Part of a small language model's weights.
Size: 13 layers, width 384, 4 heads of 64, MLP 1536 GELU, 23.8M parameters.
Training: a variant of SOAP for these matrices, 3997 steps.
Each number is 128 + 24 x the weight over the matrix's rms, rounded and kept within 0 to 255. Layers, rows and columns count from 0. Numbers have three digits each.

# v: layer 2 attention value, 256x384, rms 0.171, rows 163-191, columns 128-255
# o: layer 2 attention output (transposed), 256x384, rms 0.137, rows 163-191, columns 128-255
# q: layer 2 attention query, 256x384, rms 0.213, rows 192-215, columns 128-255
# k: layer 2 attention key, 256x384, rms 0.178, rows 192-214, columns 128-255
v163:191153109160150096134148120129176137141151084164085124147122097071118111096136130156142132128133135173140165121114152148140143117132115158144115121129137120138136139122128141115093079118113082159128117112129093131106148097119138148143180109111115121139110102157105109147143157135129113163080111091170129127110171122125131190094122138141116116145096136183143129117145108134159085151099
o163:128178127151160088155152133164084059135191161117149143139095154113123103110113139193109145141123095133142153109097116116092154120129076113120142124135105125097084165118152126097139090134172143129149103165099127098127125098121129165112151089140120129141072120113120157142141135136120139148153115177084159108124134113115110108144166133082137094110143121130161135133141132114070149122102
v164:138128139175096119094070140148120108142143119194128128134118090110136123137122085144097154112116098154131145170163120103120128122119132140088128127145105109148141128145145101127186137121121128140150167124155081116152123096102128109080133131083131151121152144122187128140156133154145149118139132124136158114136118141173146154180162109121137143178128133106085152099116109133116111117103
o164:160128131103142119107117175050138194139151127093110118086127111097145130107161131126126108143095134110139148077116124153112085165125119144143136138140140112152149130154103151090105109176137154077135132162105080095135107135124150153132179115127143115089084135102106179125060152117123143160159137125172129154135105140119138124124119127144103145141118136173142085157127170133151085114165
v165:146173074080136110131152151167091131133132133146096169128140130134117151097124102116123093119071126137138116114147146113098165115141103118097170188155139126110156175121135118145111109098178100113148158158117138105134134133136137164082114144154102133132110105148121119125166138133114090131116110136138175102129132088145142163152120115123110180128110101151146075159124117110209133126147
o165:174108160141122111134136181119159144110132096133115118117131158130157135120150080183109125103146134156173108168110087164130175143115103134141133056148114142163115108139112138119138133117063136103092111141126136123112100158139156147164132116180156108120133138142161060154096090116156139185152154115136122089166154149154094139090094140111149133115070166165140135170144175119118132133117
v166:142126118123148107124147132152137129102138124168100124123165150152134098136096125139117118150120154129138108170104138123136145102098135154140131158144084172147152134093124140131139151169108164172109126135139060130107140145151129110139127137161120108172125103085108165124118184138044153138119138105129121144121121132165132136114161106135140145089093136125138125136120151120131128118123
o166:103124098125178140135152098168114157133111095120093187129141130094136118130122139163150131161129137134124121108188163130150113119151170145178113119115148106135070170142143122152101150097163166140150146141104094077157082137094144112128138106099137127117163129144167112155144120108180106125150140138163127089159128175089170131121124155127096129143137148086137142141125122104142082109198
v167:099112106084123093114109130117140124131174108105097111123144103112076125103103116141148114103137117142102190125133108156121098102163101099177105150110144142173095150165135171107152097122130099100165142137109125138132157148122149121189148149154115108170132103143101131114123135130142145174173102147133132087127110103104130097105122152144067108103129089170127097091142146096157120132126
o167:188141120131100160145110130096143137139122116113158154161094143134127125135121110102099138112124179159100088151121121095176145150110186090116166131108100123108127117145123135152066132092159142217130148138138105136120134088154099123129155103124126119077117139133172161098164157145186148081119131091105126154130126106132064124127168118112164178116097115062171122141120157147095153126086
v168:130125116154129159121124165117132084158130079141145106109118141088144142150094135120161134101141131122097139112121112105123110150127115107131121137156155120156178123134138123180137127135148085131126191154115130129125077154120117118118094110138141146120147142139151150129126091106154153108138121124141088133105119159143149093130160156120128186109145133140129138153130130139113115163142
o168:087108143118096120150144117083127136080132131129147125122126094130089106135127067115133110133110120086118150149142180148132129110146129051112081102141121144105137114146134178106131117171135112141132127155148111123091146122131111154128129136130073082122157147136117102102122120152100149194102164114140136128094123112120152100164122119128145165141121118091136131135137100140158147082087
v169:118132133107140145140109140101102177145142131060139140092122183121112173112121149112170174170128116102154108095133114168118117135155156109140100160137119134116091119141151172098166155145140149091154087142144139152106110150109094132150105092172134128128093158111140134147111146122135103140135121175118122135155081120093132129114101161136114144082117135095104151163107112135113135109132
o169:144140134124109134113124099123159140137114148145122151098135090183141109095109132132110119089130145126096171158134111130135131139123142128089153195130109142190118126102150123106106123120098069136096157091108110108102110110110104114127085137118120090158161123113141117101146133083075111119132158126106141129142112151143073106167150121138089150180146147160118137113109130122122136177129
v170:101154157139141109128135090165111100134122156102174123145094134125165172135117080136144165115095106145118139114134132129095185103131135143098168153111128135092124123109143133102086139133145129147146133112140108103144088136127134112159142120105145117148109141189175140122139144132107127132099108102110131108137136129161147187114124120138128152136135126137161088161166129116142105128149
o170:129140145150160131116090143139142148115135152100125100111125184136154111157111161100181123087135167132095106131073160122114086151107098121123048128158132135113122135111117128103129166175093138128145136124094128172146183138149159084125121131130126142142174156067151137157105108118150145145149081190207152171139119141083100108123168129110109120127119152172098160091153142122112137051097
v171:141113117157113125138126111148125139137103113128143115137154096137114126138143132164129153110140101140139116077102130173108156112175153095133126086145136134094114095125166109129138110144119118139105133091095178127115162135130146160122189127155089146068113079168105123117137146138116123117112107126141132134147127123151103137128145145126122092119128123138098119143138098120165122122121
o171:123121145168138131106091129143109109135162132165091153119141107158166111153106104160145170063111152110115126198117129126142130134116124140097128149121098165139140125128091118149091158111173113109162153143138120171100083145094165083117137121135150193126123110124135152103089117121120081156127173197101080116119115124139135188107093144112162177194156141162125093121103124151119172133094
v172:114139120109151100159089135114153129136131123078137091118160094177150101118143088133117144108119107109122127102136144138089140134152114125089163144115114130104126151131110154108127150126128115144128105153124161133106138123149109143127171116141130146110127130118108132107094141097072131126105181116128137157130147131122130151106104133130164142179120124166127096131141111119153123110146
o172:054162142107108136089135112146112124111199094138145153132150102139090146126132128110122135166145161086183138132129087126135141092124185093110103135204150110111147130162185099091134161173115156116101136106143155170167109147138162123159121172158151172136140105113156167123111107106114111142148140159070132112147116147103147125160095103090170098116155131151138127131103167105130124113123
v173:158138104122081103155129119115092106148093139142163131149127127117156139109140159150115126151081118129142106099142180125163134096143142133117138115083118129142060151105152121181108185131080127127146142139109138124125145139164124126095147127137140159147133163124133097129135175118107135133108119151138128098097125116101138150128112139100128126137113120114125130113138102176101135115151
o173:147134121085200096127121116119111167128112136156116085108126156149125115161153141124078153083175115142114124102113103139121122088111086116156135135138155105146155074138142158117146119111136107121142116125152140173106098144115156096159110126155083144125109112133117161135103097102139139133132152102108109176131125157127139123124167147137136140125127141134100162115124129127117150113114
v174:131152073162121130118126157103130112136086118121138109126128115134109086121143161136133107134138148163145170164129117097155152095098129196100119132129129132124122124117126130118125127137121128104105159154175135126135153097085108081104155128112115183092103127127090116108162151118186099129146118113138077143142137123135153154153149106134122123134126135149129137117155097129081137130132
o174:149144161105139176076161131111085148098166204119127094122122150143090159117117121112092122096106117134118132124142125173123132075162123111121135152142145128141085186130142097133106112092159107133126094129077111131113114113117141125118110119151139129131112076155146170173117071158119122113164135113107162111072165096109121109102145177141110112108152133136129148097131114131178154154145
v175:163099144154128104138128118127173111112116120101126143140124121122162103127128100111066126161094118148104132141135091093149109086124106108132076077150144153140191100150140138158136113099118109114129111102144086119157132116145150152090079140055149090146142103114112157122143072114156141137179157161146137102117149077103154121199113138118124128142163122099137129161123177114090082121169
o175:100084144066037154169132141105116151161095130112132156133117133118087133140210143134099107115147117083156141116111136116139116143165127122167188142136145103116111158131098092115107138142107180148089099144129123130163145075073135155127142118132156119095077150146103142122106157129139118097137100102134147187117133153115143157065076140115112121121114123069123160127116121152140166127122
v176:164100159151097155124127148155151134099077116156162143096141107116186140117144119125094132169132128143106152121163172143125133104131125128112149124145143138167139155129102136151127134151117099123165127117097133116123131104138124121113114129122140071154145133144127132151117167173139093086152142102137097066172156190145126146153087157106148135131136115107088111169152100127079107121061
o176:127195131165144077123150135085126140133168110141089124153126078129087125158128080135107165137112142112105160116150112156061097176153123171142126095119134143070141081136163108110138110128127139119127133098156118112132103095167133146204108162105157187125076120070141111147144105091115131118125147144087155127114091167146104150141163128166102140134119155103112113142121185151106104132170
v177:106136125099157119183144143121122107145129122155112172110090186157119136149129114107124113149090141150114091121137109102139130127113103073135122114121137124131117166139132142109105136135087129118111084129122155146083138112150101151129094109139130107123123160112127143136135147130115108146129147133135094138156148158128114087117135113116160151141137087107157149101168110117089155141121
o177:119135120141091148157143149158114157145091146145123096144150098140143126097105137154102132114162108106086155150104128153098115103133133159131127105169141126121141160145162142131098105124112117152119108114104144147146145170091176147130131117067118099144107111135091154153117064107178142118099098191145153135124100151146137132131150157123085170134124125090112093130115162102130116097128
v178:111096149083125151126121122145115115168115120137143108093127103124149128166175108142143121141104125108139151147086151115128124128178088146112141146178166109103086156107122134139147162122071118133073143138106105144101135090156116140107126149100090135125169155180125177136185111099140088141124125142163153132113124134153095153106106087140132076126111113121167153132151065118117186147160
o178:144156136118111134175085167155144144145143148117150153137134150105150143110075109126155142139176162114153093148115112109143131108086121141160106097111121135170137090146133100078136131132164101096086116138154143141116086089138154146101097188116109121100146110126092129131131133123119118119140117114131125105072152152106121086102143155105177126181137131205158181102116112121128158094143
v179:125133150153129131112090123128128129117129123107120120172127095145150125103147132131131099123113161134086155111087128133080156104087104121133085135168128101110098165122122155068076085150098180132131108172138163078123129131127133158135156102153148120157107154093122143110139108085157139136147139113137131098103116118120147149106135108133094150114113128081133110138166120152171150126093
o179:130106093143104113111156112110107124086122137144125157104138100129123103175134093110153126147152103187154158139062135124124139153085139105112072149122149149113115148094155137126108155106150075119178165129091116113119137099150111132141130093115132141136154111143146097163146129152129117092199132072135138139123101182116100097096130105153159090098144147125137109129109114154141143153115
v180:105140141133089091133123102107084121140092147109162151106119127138097164096116157128160140112123163129113117100108122130140122121168142139124131158092143118126142095117130163121134152107140129115119128142121149167078109138133108151168130129155131129146149127130102128151121178112168163107096105145119118142107160121111131093115138157150149130133122099130133122143133107110115106135144
o180:108131134110183138154119162175169176088142095123118184122087124128170102178117120127146154091134113125144086162093135075139177113142134108130140135073148124097144191101154116112133080152106129184137137130164148118117167154130142116110140109118125118087112129120149139128130130117161133154104126089072100078097148087101107119143100110146080119109096162112117142121118117131151121118057
v181:102133087162094165098161135107106155101149095113145144140128123102131104110091103131134163136137125141151132130126141171132137119127111148122092116131157112097137137129138151100113152107138119148122156081137162134126126135106106116131123144113106142129116135160152100139135130155122092110143102100146150139121141116132143141125082171158090096120104158148163090122140117149099103140141
o181:164107164103135137153148103087152109136156164158141111177112126117152111120129108104156085100071093177110165094135121131128114148098126092160142155127130136174154141137073121127139121166094175108111136139159140155100147104144151151130137103160121155133122114145142131123118148112126106147158116144142136131132154114116123062152148154094129095145084133150129154130112096114143100120102
v182:117114148131138101127071152105116094146126101154130152140089112099120160125143097126172139128172174159083128121113134120082144105106116132089120151179168117134148122133110168082134120105106107130082120194142087152092140143107109126134142126138126133129127132112093136166109157131115128156134134092149126116121161104124136126125128124116136174160064117119124157123168102145108091145095
o182:140113095157128123128166109135093148126146166131141152136123150124090141146101136110081154103131082134146139118137127135137165161118159125152117152129118124117106137118105124100108060110158162106182127161124159090068150133184141135128157124102079087099148130106136138109128142121143096097146090158085152139146165135085118134165102201129104127118106132136127122077125124134113137094123
v183:189129106114113157129103112129101124137165159149101100162086104117130136085153146138119143104203093156152145158134151142156080155118076131182070099187112113152150130128121136134101111119115104118101150093108120121159150147129157119120136143098109119152142102163127122126142120152123120101138109184128169116143136081109108123143134213135097090151143158118138133134131147097126122125138
o183:141113136126133104124109168122118106138138162117162093168132133171135157112077142154119102122108087115124135153121151126130118129130098138122175106100118110128110123127149093143151163146121136139141114160139153146078112106106120133118109116132116135126130145138116151136137143141114120133141143118132126096129093122175121139104127122152128154089109072135119136118085138148151109154126
v184:101149149122107101163094125114144135102117103100166127093157117138176136099109119118152134150145119159168144112159110116139113148104111127133117131126145155143108102137163159091102088134135156153088132082113135106088091133112152192132130129144139121138091130111118129101123194195135114092171121127160070132129140136137126182154106187116082150144127104095109092127115166086145114139142
o184:075155149141134140108165105147128128121137118143056118123121142127115146122158173155125119089133101141120119160069147154119146103144123169160147102088098136119116177096124109136148156168133114140219114137172126156122136136163051086062157135147119158106141165147103110154145129096158188116155110104109157075092128075135103149106118087167198124098173156084128139158115113113115172145146
v185:120085141143125149100116134111129142105142167155167126119100107110154176112116123123125154153111090125127145148146130139139109120076120130181136149168127175127107096131155151135118129154125124119091171131104103112160102135073123122122109145102093104132083138135093138113160142141123098122141124153094117101135133124084079099060117157132157131092138143112090125150159135156127129118086
o185:150138135116163105085126112105154107143129144153140132129142126123102076091060113164148101075102154128079141118104136150147137130174115127122098135104140119138136165149115099166195184151141081153138123129093185112141116149164170124122161180116102093134148098116168158132127129111115112115134155096144125101111113080131105170189142117129124165143113120110133157131100131140137117157146
v186:120167136144115108145143112178160146068120129105133103122077114075158179098130119111126154129131179132110096135116149095115135112155123161101089128097084101105126154117092152136083098116120148119098104140102121133144135104136114110120143134113128092137173142139149088134145128143133129128143149116157126112137118123113117153100070184133126096144118168123151125132151110107155118136131
o186:111103160131123142140107155164083125149110128118118135154158162154127119148151133140108143121158055149133131122140167125151158123113094133156154164120146131126118104144151113112118101167157103137150171131151154121110153124053180107135151086174148125134109146113103124089136146147105078127144155106110136143149126092117090102131126097109140135164146130131123101092128112164100110097107
v187:132142130145160154090133146115123107110161122088121116159141126147132145121076094146168122132110123121085096133114092080092119119121086090135095169106098149122162143136144163106133114147129135094174122161120117135105118123084096131073117126160084106145138163120109143087160105134169174141122162133136100108139097157156172130087154076101152113057170080125096108156161150142096117141162
o187:172130091091091139123119105130146134113137139156142096115102134115079143086151108110080081081113125131107144074121155132142180156101184146141101147154178133141104139151111188144158151136164126175050141114145131146143159131174162127126148133072142132181153095141144142160126105154116134105104136134138156183140151113091084152156071113146117167133147159140095144101120142076188156097151
v188:078093111102123152132124143131089124137138163176126134089150138120146134158117157098138101141138142124192140133125107110139123147067099123127131137159152141111091184118121115144154101137098124130114121127106130118149077135127175141162125129119124123185116137134139124134124055129121113104115136125172108138091123093140106110140166111140153129126142120085123137143127104161126113123102
o188:092149083096158054143145195145100107135076119143128105146161128153097141079128116114157176161122141145098131127092142165199131055141119147092148136117096113120143091159118164124138100119158179130099147137151111103155151095160125117092097106085139124088094130133141146149149140115103197120178141082171130082123144089143114150175136119111126111167116110140119104118169113153116154105156
v189:119131149146126148097156155106134102158124121157126123140132168130117126126117141105182088105143158074126161107106110150109163122194107112131109147150116140106132150144145138081102092171087169111143130122115150126135188126158147118152135099154132123114115137137098108116129066094123141135134165122134125132115130138157172114149119106145103156108119130129132125119135099127129161126120
o189:138143131083132154115121109141131146090137112121110131121142163106122131126152100138116123159092112121124127107116135142156115108088114140112175113162123122151099106103134160148148170166159072155143138093119086161138135087131155134133129098164147120159116102133131141141135115151148091126149139136130108110105174170185131105123151106128146076129140115067151126106136120078123176120102
v190:138134145128165114185135110170161161164083121119145108118087090085132150113146122119138137146132125149142097135136106127084146156167100161132122139148116091109103110131133136123117175119101119187062123139164137115117110156096131148141128108110133119097099159128101115127140123156152145134094100110114125134105121118148114129110082191119125131093124141164119121148170099123149124143166
o190:098144112137091121136142127137135088133170117149097146134146164139137091154062126137149143105101079088128159132131095121136148130108098127121115118125159133184120162116157110092099135129100123092126115178138114127112128162149118118133087110084128134153132130128132141129095115106087100129157150113133125098117147116037106124110134113141149173126180136118152121136119154119129135163109
v191:088119149124145153149143125120113090144122156128100150104134140153123113132178136126114156115123133155128078164097114099129088166104127139138116120148104149099151144079091139157108108082166150123113101117126078131100126126164146122149135167095122126114153116155156117127138149148085090116130127109122160150129167115142151149140082065136156083163128141104135143113097120081102117136152
o191:109148132147126088161104145146130108130113113115145138130138134100123183106107078133106118101175163138161116084155140099144105145092104140154145112087113111211093138104098114147098137152119112101143132127131146118119128166099155123127092138175130128144142098107129143120128072129135141181163135101143128143142155116128131069135147125139119119101127114131119100101125154130111164132112
q192:169161140145148140099120127109166136161103173121125090124104120110165194135113101067104098132112135062091086077162112130161119083127140138182079104125132165166107132065101111133133142139078110101147141127073107113117135087113111146146128117170105142118113112163159142118079073128115123100146157124122133129107143136131143143112119110184057123125103140111122154109109139107164170133149
k192:083121125149098099200114110163142121126157119197163141133139111137162154142085153127160152163086154130144156101159174186127136131066140094139150150121154071106113158163154152135121103095176181157175102130116110101131143105171113122110145176147165145165167140096130121114143126148157145163086159135112130157195131106127111135186112184088141148144110095113116172083113128152121153160134
q193:125133093146138138150129167110172106109151139133102104175111134125116109150088146135090133126133135124119137118120111113116124141137125150104145127114118151098169115141107161127103158105155125137108148156108108134138120086143120139109102131124132171109123094149132129157124099125120141140120114146122140113151119153125138114121124154148123155130097117105132150121083095111126119128118
k193:116130153139111092101180157107148139142170128159116125156150135161095147143101089094096120105080108182077128068122174106135151101172122095120109118087169131125103160145139103148139140111125188130182135145146127127104118132077103096151139137113144138112147145113088163124145157105112108141124145150103120147152146119122125165084150119085142089090170173140148152158165167170183122107067
q194:152176112150119138169213108120130116101109133085142121151099143117131117110115138114096130107122156150081122100141089089135137118105078135106122098150102135124135089111120121096114134119141078094160117149117136176153117128089158142127146173139153152116157133170133131136103115078158162144102125111040116143163147174130147134108140156152150171096135138125143163136173134078105135090155
k194:130101134189136134098106156187142131153148120197130174171193101169145137133087113145133133139173101123135132080112177141145156139160138113052109145180089129117129133105079112068142154098171175152155130102077142121124113145131115139140142194160165125115131135118149171087100107159136125138109085134143120131092116113110149118130127115172123111087125071117098185081107118168117115153123
q195:156158161146110117089117137140108121166106142147121093123115126100129112117123139084086081136140105145114100099142104102153158117081125145160152140162110168153057159135096083126167136125133093142132177102165159098113100161074088086072131131154077106099139159122135122105123107063183124111138136139132148104148159109159138157132130150126137125151117185126153159128186131086079113117131
k195:102171138068112086162168127140125097133125148108155112205129106106147136130084143132097119142130197122079148148115091071079126100154084101132058113098108150104164171134166172163121193138154136175115100134116140141099130116143150110149166120133159192093171153147153101148074091195100097113176144101084109136144098118073125153123146133159071192148145061133128119120108113137203124106137
q196:141126126159125143100138113149164154107102140122153111124161151080132159118113143106134113122108146032095094100121109155152153125144126119154088090167169123145114105100080124124125137128105151098142106154112138160115125095139166106108112104086171128116104138124139112137096130133147122116140147131112139133120117129135139068111157127142090091158130120107130215150126127080135168153141
k196:109121155100078119183150118090145139162140146198105130122110146161175169114158159123109140151147135191108138128125125181136093137134132113105101135100167184073092121083202097134144111097160135180201088086081109116139097095175095126149131086141142163145173133097140094112118169110227096163095133157127120176136127096102134180109102110076142140103157166129115118137132161138103147132137
q197:089166130108114116163115118124161165148147104143127122136113128145127158106110126107124080120106104164144095086160157164110113131120121132159104108118180127102155065124139172173153127176200136080152157136096126166160118137156128144135110150116160135118111104118113131161104148141142094143162127108136152110135139122081173080095151120094117134088128093090151151105094068158157110110150
k197:125091123113128192086093091106106101149135149145053096157134131125176136137123136113138176126091088123104125107111133085167159180107192114174169156133113082120066143148185135138092155065160180105134129156152112134112154098113083140138099111158123182126154147109128166109090180143059111178120120134107144152148083148125148146091137145091136108099130168112140084158130165105107149122038
q198:124133133152147111091128167124108099170162174149162108118101149126219158108091139105140150249042115151144083108129166139153157109111140092100093094103180128135117141050085107103071134153120121134172134143053125153134145114171114104131122142131155113093061140102075109146126086179131146100147103151152138121141119118163129138047129156170117142192072142152106127166139116118163128127093
k198:111135108110092090091150132135111082106150098141105188159164179153177168173100131150126133087178148096115084149124129105118136090117148129181161125125185127118152127159147133158167108097088174094145090176175195131136056081113088133148160120116104169122149168163124108128129147090158124095051187189120086128157145085153093145140111122119113121105190161134137123093137134201179111136135
q199:139128114165111117109153119134104179142147090135125144130124131108138124130133089146092107105127131133120133146113135113107130124131110142130117141121110117102130138131138138126120121119131140118147148136166156135124130103140130134130090151152105107130125137135127106146084120134150117110155109124127143088126100083085122151165108112104103135119108126146133155065123120138124159116128
k199:136119140112116120117163142166122116128129153132136143126090155118142114118122125133124084124110122110149106140122123137120113132144128112137156110131150129125156149133132144115162150112157135119126140138128145134155125142117137113127122119140139119124127155118111136123108115148114126095166136148132132150106131155134113102147119161159097122119136117136099137126135130112144118136152
q200:123130153123152132100089119133155089119162151128125146135138111150151145144105076126158125091140116079150111092127101117117091101147171102107121147134136090121111143155123181153110100145158165121119191172162114122093141150160132112158169102105160129160163097114150109159124148084101099164135133177124135134117134090129105131168108135161150128126072132113151121111139105138122146140113
k200:105149128095142122147163149129128119116104100124107079134110102097154080117147125131134131114126166141117122150111129131181173104112104103124122090113112158116103140110135179120146123115097121119141113160168118130137128154098147141106086147144115135087124138141107099111169116131101106109128104114114154124151120115109136166100166135082146151081139126132123089137092139150173130115118
q201:138114159137141122157093151150117116133136127158108119162140137125115126139134142152103151134133121119120160118130145131107132140112142173116146163120129127122161135129130174127138110140141121115133126162126108122150128130118093124116112123143138143106143103149137113120146125126101133129107119111135120118133128146157136113145140141137136147109127118120128120123122123147125116151107
k201:116119143127153149125138118137121107131166103111155129126119144131109137140141140123130128153114115116113125116146164143156110129127113115100142173110154148156139140134093126123122128110121122125137092097118118148118158140128117140119138108122087094135137119136143137116104142139134126122112147101149114122141154131144121125134141092111150153153125144122123108129130120136123118134146
q202:177102097150149145107200148163146178110137185124127096147117150093144073095108126153092150110102130065118129145089172096145101111147111143122151139130123111119121188111097105136127108101066131136105134115104115093061121093112126123087178168115129165149129151154113098107121141125148163086123159126128059145133167138156070149104142160174141183175150160172086095149123181124149162129086
k202:090134149159143058141149127104136115143141132113166125097181103199108123168142114110138107135152128152148129151114078148103154122111146132132116133131142136148142118150122103133151150153145104078184105116165118132129117163123148116158081171170109107131123095127115138127142102123145090157092155118086144147106151115107106151138098108153095140106148088108146156074141146173137078120108
q203:083121137118111125134122158101103108081126108137110138124112126146127133125124135109101124140131126126127131144089121129124127143139125170122127157123113132112142106128142141143110085149123132135120163119127105139130139120118092144118098158132135133129123128139117122112114111139144136167128111151118112106149103120112163126141131171135132134133137133118139149113096111129150112127121
k203:159135137111128109125146129134133135101115138130102162150156139118120121115094109126173134090075147147114134120120159111110126112160120120146132090128136147081118135124119103162103144125121150112135169120160131132139127120105155125142156127123150120120138140119109155121154124133091119120188126122126134118135126133098119136119126121128138094135128150136131145134142112127115171124112
q204:131164156132146074109159125103137112162076103155129092080142108110163142120148151092114105160081133108118111155087126142134159126150082113117152122165137095136131068077072100128176154133144101078124099166089132138119106080114120177115176126158155118105096165127158063195112147106160122124089109159104132134121133165131171126109150119140169136162152126109137183134149105075159121150079
k204:101070124128116127160151112149066103106121147170153129125174176103193131096093125173116149109184173140141152138174097128141143134070114132105109121171089158115091162112140159119125112096153171167117093138136148122109169097159138180155133136141131152109154181116124146145107212155149161135097153156102064140095098092138139119196090106151118102138120083153116143102127090117108100129133
q205:141162127114130147128128120123139122139111118117151090102131120104107141132111135143155142139118134195159135123133156148082114126138118117105149158121118116117133133126121083133161160113132115138119108128117146129104142106127119129131141120118138144106147135126157093133087111146142125143161104094151114124148177141149129133120123121133170128109118145093139106136130147117122094120098
k205:131118102140121099106135119134111127093105120090133139135130082129139123119121143112141110135164129118105133137127119099117146154135125160163112085146086139138125107111117141135112124136104120127130153158120122131118126133148135124124138154125156138132098144132095136132176096101128165122130139129132160130156136126088131138150149145116098139137113094109140142111140120097136137129126
q206:095082122138149101113145138099127155109160196143159119144110090142163160108103132156141197131113132159132115142098100114167131117124138128151128142126145112104089122141170177126118142141138146140133152097145137124143137126152170128109084160158111142122111137100102126105131159142119144152177169119124119094125078166075137161095148125086078160131153104145115080105143109183116084136159
k206:195135142142105101088122104086147127110131123109085148077146211142052112171140106118120148091152102088151134098118151171091128133187155112139126129118170123166121139134090068130171118106091139141129138084066085126109129091098105089167128075036100132137156107131107170154086122107172094127096147157100133119178123108132133119093114135153161101137145199109113156143080163120144120155154
q207:108124105115105144154112134120129107074144099108123154150129139150131160130117134131134124079111151136133106121148127128130093134117160141169131114124165144148163136163118117147156132133094119084119111124103118078128123125104121128152107102108068114102154128112150116145154132155139125143108129105133153126119147130158104121175146142162124169084131121124115106165112113156124147102097
k207:112104058104182163162145096118140140166122165155108089145159110142093147146125093100086153143149108095126175193083177139157152163123088066149144098121047068155114171110196144107047133119123129152106127171171142151114244139167116135158126150210159161119096109150134118189142101121137159126142113103148087139114121170096124078122150159119161094101156104112126084112121126137139098135125
q208:076117092137140096113172134151094167098172100159115149084124131130136146134151121151126144122147127103073147136136084098126133166135159144133119140146152154149121117152096140118112125120122116181080123156115151142147114193104126118140107124166137078131141125069136174124120137191111107163158114135110116125122162120126084111167146103106134128139152150139146126153121138108106099115103
k208:150123160109109175167095105075112134127116180132175100154121150091092137127115163107169076113119138154154191133090195129124118142136159084107112121112161108068174187123071133122113125110102057114148160099110140148124100120159166135108063118120122173141109140152111078104114174143143100071167089116166132108149091162132118094102119070145141170110106120148159112125123140133108114165163
q209:177115125155097143140092039157129176093109185137132118086113134166166125144137153191135185133099118126114106136123078160136086081113170152122129169150119104101098145162117090129175171123121150127102158159113125110139110160104135107147232127150162120148126174086140127129106147118116118116131177170120082105123102146186083132087153097123128196100121147118109128162159143135116124114106
k209:128101126097123121146151120077159100157107140158155141090137114104166141146137108152161121165138138176137160157063124146152149164127130159076067128111103122091154108089143123091119120144106065155103121112083061125101148160140141162121080138083118170108179166111137123072155184133174084084084087054142127148140208089130110151132097115202121137127149111112132136094054132168133092144208
q210:118082128152170107083137158119081148132152144108118112073150173143090112149121153152087215113149087076165164183079145155124098124161091147116130190115125118130077150086153112156173075107057094152065101082158154104103104123148119154117155113093048172126144188107113142137171171200119161140143196127115043123087112147139137116143131109138115097164174170169136081189111131093133104119103
k210:139126152137145090120104081076140135108138119099130110062156139111071133119160162129135132135137121146168085142155064156099143132090140177077081134168149132182132129114118043117175115162116121087128131134106128142148128157123147126128134113080149081141110102112074097128117138118141124140118139115122130124139163120112132158167103123143113090196117123149121121122147129094097139130150
q211:127143123111123122130164135130150100142151117117120140105134127158094121123078121159124160092130130134177102143135087137157143137140151132161138142097137123123116143167171100147114114107102125124130146084145155094112143132126114150132109118132073085149164159099118150158167134103161107125158140113111121124117133125160134131184103101110116146095122130126135090102113124147169117108136
k211:169132141120164131090097167148083149141148128107140092147133104134115115139126133137066116156123125115134122139109142171109128151158107128122100164149122113132092112104137138068160154166124140141091144132097108136118124127132122093122135110124124141116123115138147109136147100136115148125121101081156140130122121123143154115148151135157116129165131147150116100119107113117110131141157
q212:130162082082178138161123159163200100162094107127118117204131107112088113131103088129094078131125116094135111097138123074128181125132069102188124092127091110163143123143163152162122162110144102090168151125144107112122141107132134209125110123145124107116154126167129099100176112057162101097082096108154129109113124144091123146124122171112075149140150119169089177096145147117133160149182
k212:137170171163128080158144107148115148129132173119117087148084051183136099128114114143125082093139131123116149108136185135126075124137126110168123154092166150136079107133071138151143127183155128187132132091155147076136123106135140084114128164171100075108076098153152113148125086121101136169149135135168117148139114124154132108113132172095110123130146101089162150131104121127107172106070
q213:101170129149127129124147166120094091130109141115110088110152173119131106129120169112145133124079137122110137137154152144132137143129095121091116112100110142127139103130158104127095134107108117170101112120097137171138079127147142150111124129090102101142144159101118137126076105142130175120111124157110121135152169161153147086145073111149120127143126153117109138133114123110164076106093
k213:118100084160135126122114212139101112144163108161119151109169113134119106113125149136093127149137147134126161138158127147116151095178137163142089157156126067121118141152145137117140128111125151167110119134114128144085113150129121123155136163155104139097125146142103148115134082074108118141093094158145105095094119129143124095127145098082128093127133115162130116073160131125091149146147
q214:142124111142125126141128131145118142127154134120151108138142171138124144140138137163132143145105135106097122110127126151127108129131138131133128125142103105147109136117143114157126123140093112136115124105129132122099105131138134119108160126125134090130107108093156125115141144128119117086129153132147135133096126101139128170085165098106116126144112099114086137133126147137152146128136
k214:117129148131123128119085114109144106116140134141111094107143109122130143145125111122121133137138134160133145147101130136131125115113120135127137137111142132101095121133125094162106136105115135149125132136104121121140124107122137132137120121112131143120131154133098122144146154120132120156136125127115113131149127139106119115126139115101132142130149162124162112162107121124133109114120
q215:051144115112148155181107128116118112117122130126130144177128155133113155094121094095122066106144162124107150169135139165082159147193115147089131123098137126161160111086120119134115151141170196104125124129122109178156104093150131142159125096083164100150137135122148131177175068187114134134102092121125146125132106120107129107144132130162124116160137145133110183113107101094126123111118